Each number is 128 + 32 x the weight over its row's rms, rounded and kept within 0 to 255. Layers, rows and columns count from 0. Numbers have three digits each. The size before them is the row's rms in percent of the matrix's.

# layer 7 attention output (transposed), 192x128, rms 0.0991, rows 16-20,79-84,143-148, columns 0-127
086:121183155141125093100100145073180104161182156146098088148074138130087103115163141111120138114178073087145135131129146097136098143104106182129142110164085164107163131210148113105035131079180132063118096212091141093079102166144184133116123177092133147132139073129100091185130160103158144086147123108093130094156147090145136128069128125099137117074103130121146133107159164156140112123158
102:122169130093112097156136169111121079147124147085069144099120095067141070100142123132135167131132148123155146169128165080090098136110118162091138114146135057123084108097107127154166089056156121153134169118125132195116138153138139131138091170098123136077100118155122255129099160127107097183077117114197140166149116092154118121140104133109181105116101190092144124160156126143102130152115
098:179127157171142114093116149181192092103121152106133104052121092164199125118104152073140122162117208113123147118104148155128132142137146053168122164159110121106108126165170136110115110135098092136121177124159141119149119074200147140072167099078115039117127137063152085124119137176157116084149142100100121171155123116131079081089180159103135125142167164120098108144109128172174152099131
090:168084087117127161134127087129095121086157144104164077164195087110150113158123169121101138083147136119147081126140122132154111120112168098110108127125117255126103146182167175152132113146164070107126153140134108042141135142157162086106098126134120171084110139130110005122101079128147104121135072129151145145141149181121159133123092120160108149152136103137133126118158124117143095110114
093:121115142068093139111132101119122108157085161119163153167166082124149196170191150122111148117094108119113143068170158120130139117128197133155156185100137108172139133118089123141202062135119147131103141139121076137119158153122196123145114082137172160136117060088127089125064163138120108148084145108160109091090106099153142104138063115118070127106208167148131147137191102162144187159103
110:143074135119121129124121088126109140120077118089128096124147187155123147095109109173126194134155183158136103130130135096083164204179116194123122146180141154132153167170055155138132128099178040110080099150137135067156136135107115093160094135100118148124114139075104120147077107149113166127153110072139128116126149189149096072148122123101173172076129118141127143139152171235115106121118
114:180152096102088122147138104102161132135154129142082165136058120135108125129153140115129153164121080087137098155093147095178121136097093141139121160164101072139131144121157060125061110097084094113137083222145155218101113176160135087117181145095129108121153101107101223140168173103095144119103127158165158125161151081135127157146150161123112117068104123117166169110118113163183132077134
123:137149130105111108156123112154111098109148117083087174085104097126178097119153095105147157149144129096096123170132181107113115133123149141112184091147144020139134104055115103142182121065107103176130135112134154190137138141167159124176144157129116179149084101148128253100140167113070120164077166120203150152112124115151127109144071139099150158144118180130105154165136101140132116094126
103:156120175135119110115135157153163077110137157095153162109117136093199126145074134121114119120053136074110121128093145089137140123132152121127093156141143130152092135148175146077117125205091144115090189159111169071184077079117153136043173116136168094138133181080168045160128153133139083129141104087114135135148160123148083081131127172096118111109137158141146105059130092168173165102110
109:171101096169153153144112152098124095091125165091163117122147117073143104131099161168103158059095151179172103126119100138124159156101162117139110164078123254151134163149176174148126122140140079140114145131161109009133130140113160081075105128129126138106127159105108019114132102095161088115129074137169117150125155138117124168121114098159143106137168133098105106130117172134122099112109
114:131108118091101166110129100128124147154077133105141129129131117149108154168155134135109143127130115070103121106141168108138102133136138127141147169160094205197079123156091109173184079138140132160129120187158095000128113142171211177159111103103157112127105094058067057143089173101159132139070136094166135104140114119118104149118128083135093127090135158139113090109153096176120121124084
104:149137136131098148166142083162098118141152133130140156110192113114136120157091128129091115144147083116088125075165123096100134134177181079154107107129146194122127125140108136151170118122165190145176120063129161000177132148166064143154071118170139151153178128101159100133076138086156093131148136069115087162126134108108113103101176118142178099141127126164115131149125116120120116166122
095:113152101187158081138151094136150104116113136098112106115103184132139148118053109118135091136132098162112171178128129170116138062153171106217144172066142089147156120161145078103126138130137134117173132099132145181172138075164079137163128106108124097097163099149112223103129110100106104097084162130107122086112086150121158151157097101156122108187180127114176197144104168124168153129180
082:095132108145189107085125122139173139157099173118147084168162139140111159100127159095102087122129178162148137124112103174151136122135124179176107105166108152088169069148127124121055071121196100121160150103130100097135132082118117181114122091109130086096182135132124109186116107093159053095109057094054141104133120119103142211139179113110137069130137125102128147132088158128096106200121
088:108152137127137129108200151130098114095142144161126143097095063138169162102130080102144101126155068151118129168115119162166158113147130117135140181139157148104136096168170101149118088089146158164150109133136183149187152075134138124109113155132110069098159084138120093108129165177085127102119153129085174064177090141165227187141131174122143074088088089070077169177119154096111122111142
076:105096118078155125155042178171112053166105072190075114140102164125120150164158178108130138123101066130149125067139092176111148141129154169135177128132113158128142161122049144107153107109125139108124096147143108135147150167128121212153134136111127083110118142100068147157170065148143103118181111167113119109100166136102099130139127075096132151100150113175117069084132145173093113111190
113:093133084152148118122105172069108133173144113140121143155135158123097141117099125088126158134112140137141131113120105127078179134147111154134161149099140079105128104082122156115148127107108136131122129113082089255097137171116109159143130124111121138115141120166115255140153113138146126141117135118104142113108095134113124081112121152136112108146171091130110122145093115148087158124145
# layer 7 attention value, 64x128, rms 0.1, rows 16-20, columns 0-127
098:124117151137109100161093142098141146121179103149135146116072158098196111129158129125125150153120103080151131148098122084164080156119099154080080112114116105176116122138178062063079110123097136123121125188137147170115122153180191099123174151207117181125154118074139096152154153139160169155121125175118136122120178085120079143181144148057051129058107151139125155130146168182114153147109
104:145151098107089121121137135151112088080159088117100091101141131122155079130109144185147149131108061086125125152100174172086087062135133162079126091085129132167093103141095106143170070087090100151116101122176183170124157130185148115162177117129138171107085074096150176138156117167124132147080147123223117161092133118129087107122098101117137142188155204143168127182168135160131123094129
092:180126183151103057107102167155159020163138104124124084066124130142162078114125137105105099145089227099127110143063162103117104133123134103115132180124120120104134138114151145086107141129107142101123154112112110119125082077138122152062123085115147070154139190114151156118120073114124106109107143059090136152109190091104064129135153170106144168115137157170137113121122120133200167140125
103:129113143142124140179142104098128144113124221053138115176164112117161112076152155161084182095121157205139105171126115120144140201104147088126129144100157127156106111141161214190111141141168079151145184130137083178131146159101162120068084134101115122167128177158116136083134131058121099101140120137156118135095167139112104126139109131160071117134128099078124135137153126148182087097061
099:128160160119078133156106097158124120140087140103141167142104108156143134138191145158125146113117091081103144114203190113162114116167154102193173160170128127173076125139083121163155114150139109126134107150120103146108129133166233169135141118077159088148123092079110144169092167133138136137099123082136139070127098085105073146114099128138088205078160191115080094090199113108152137122103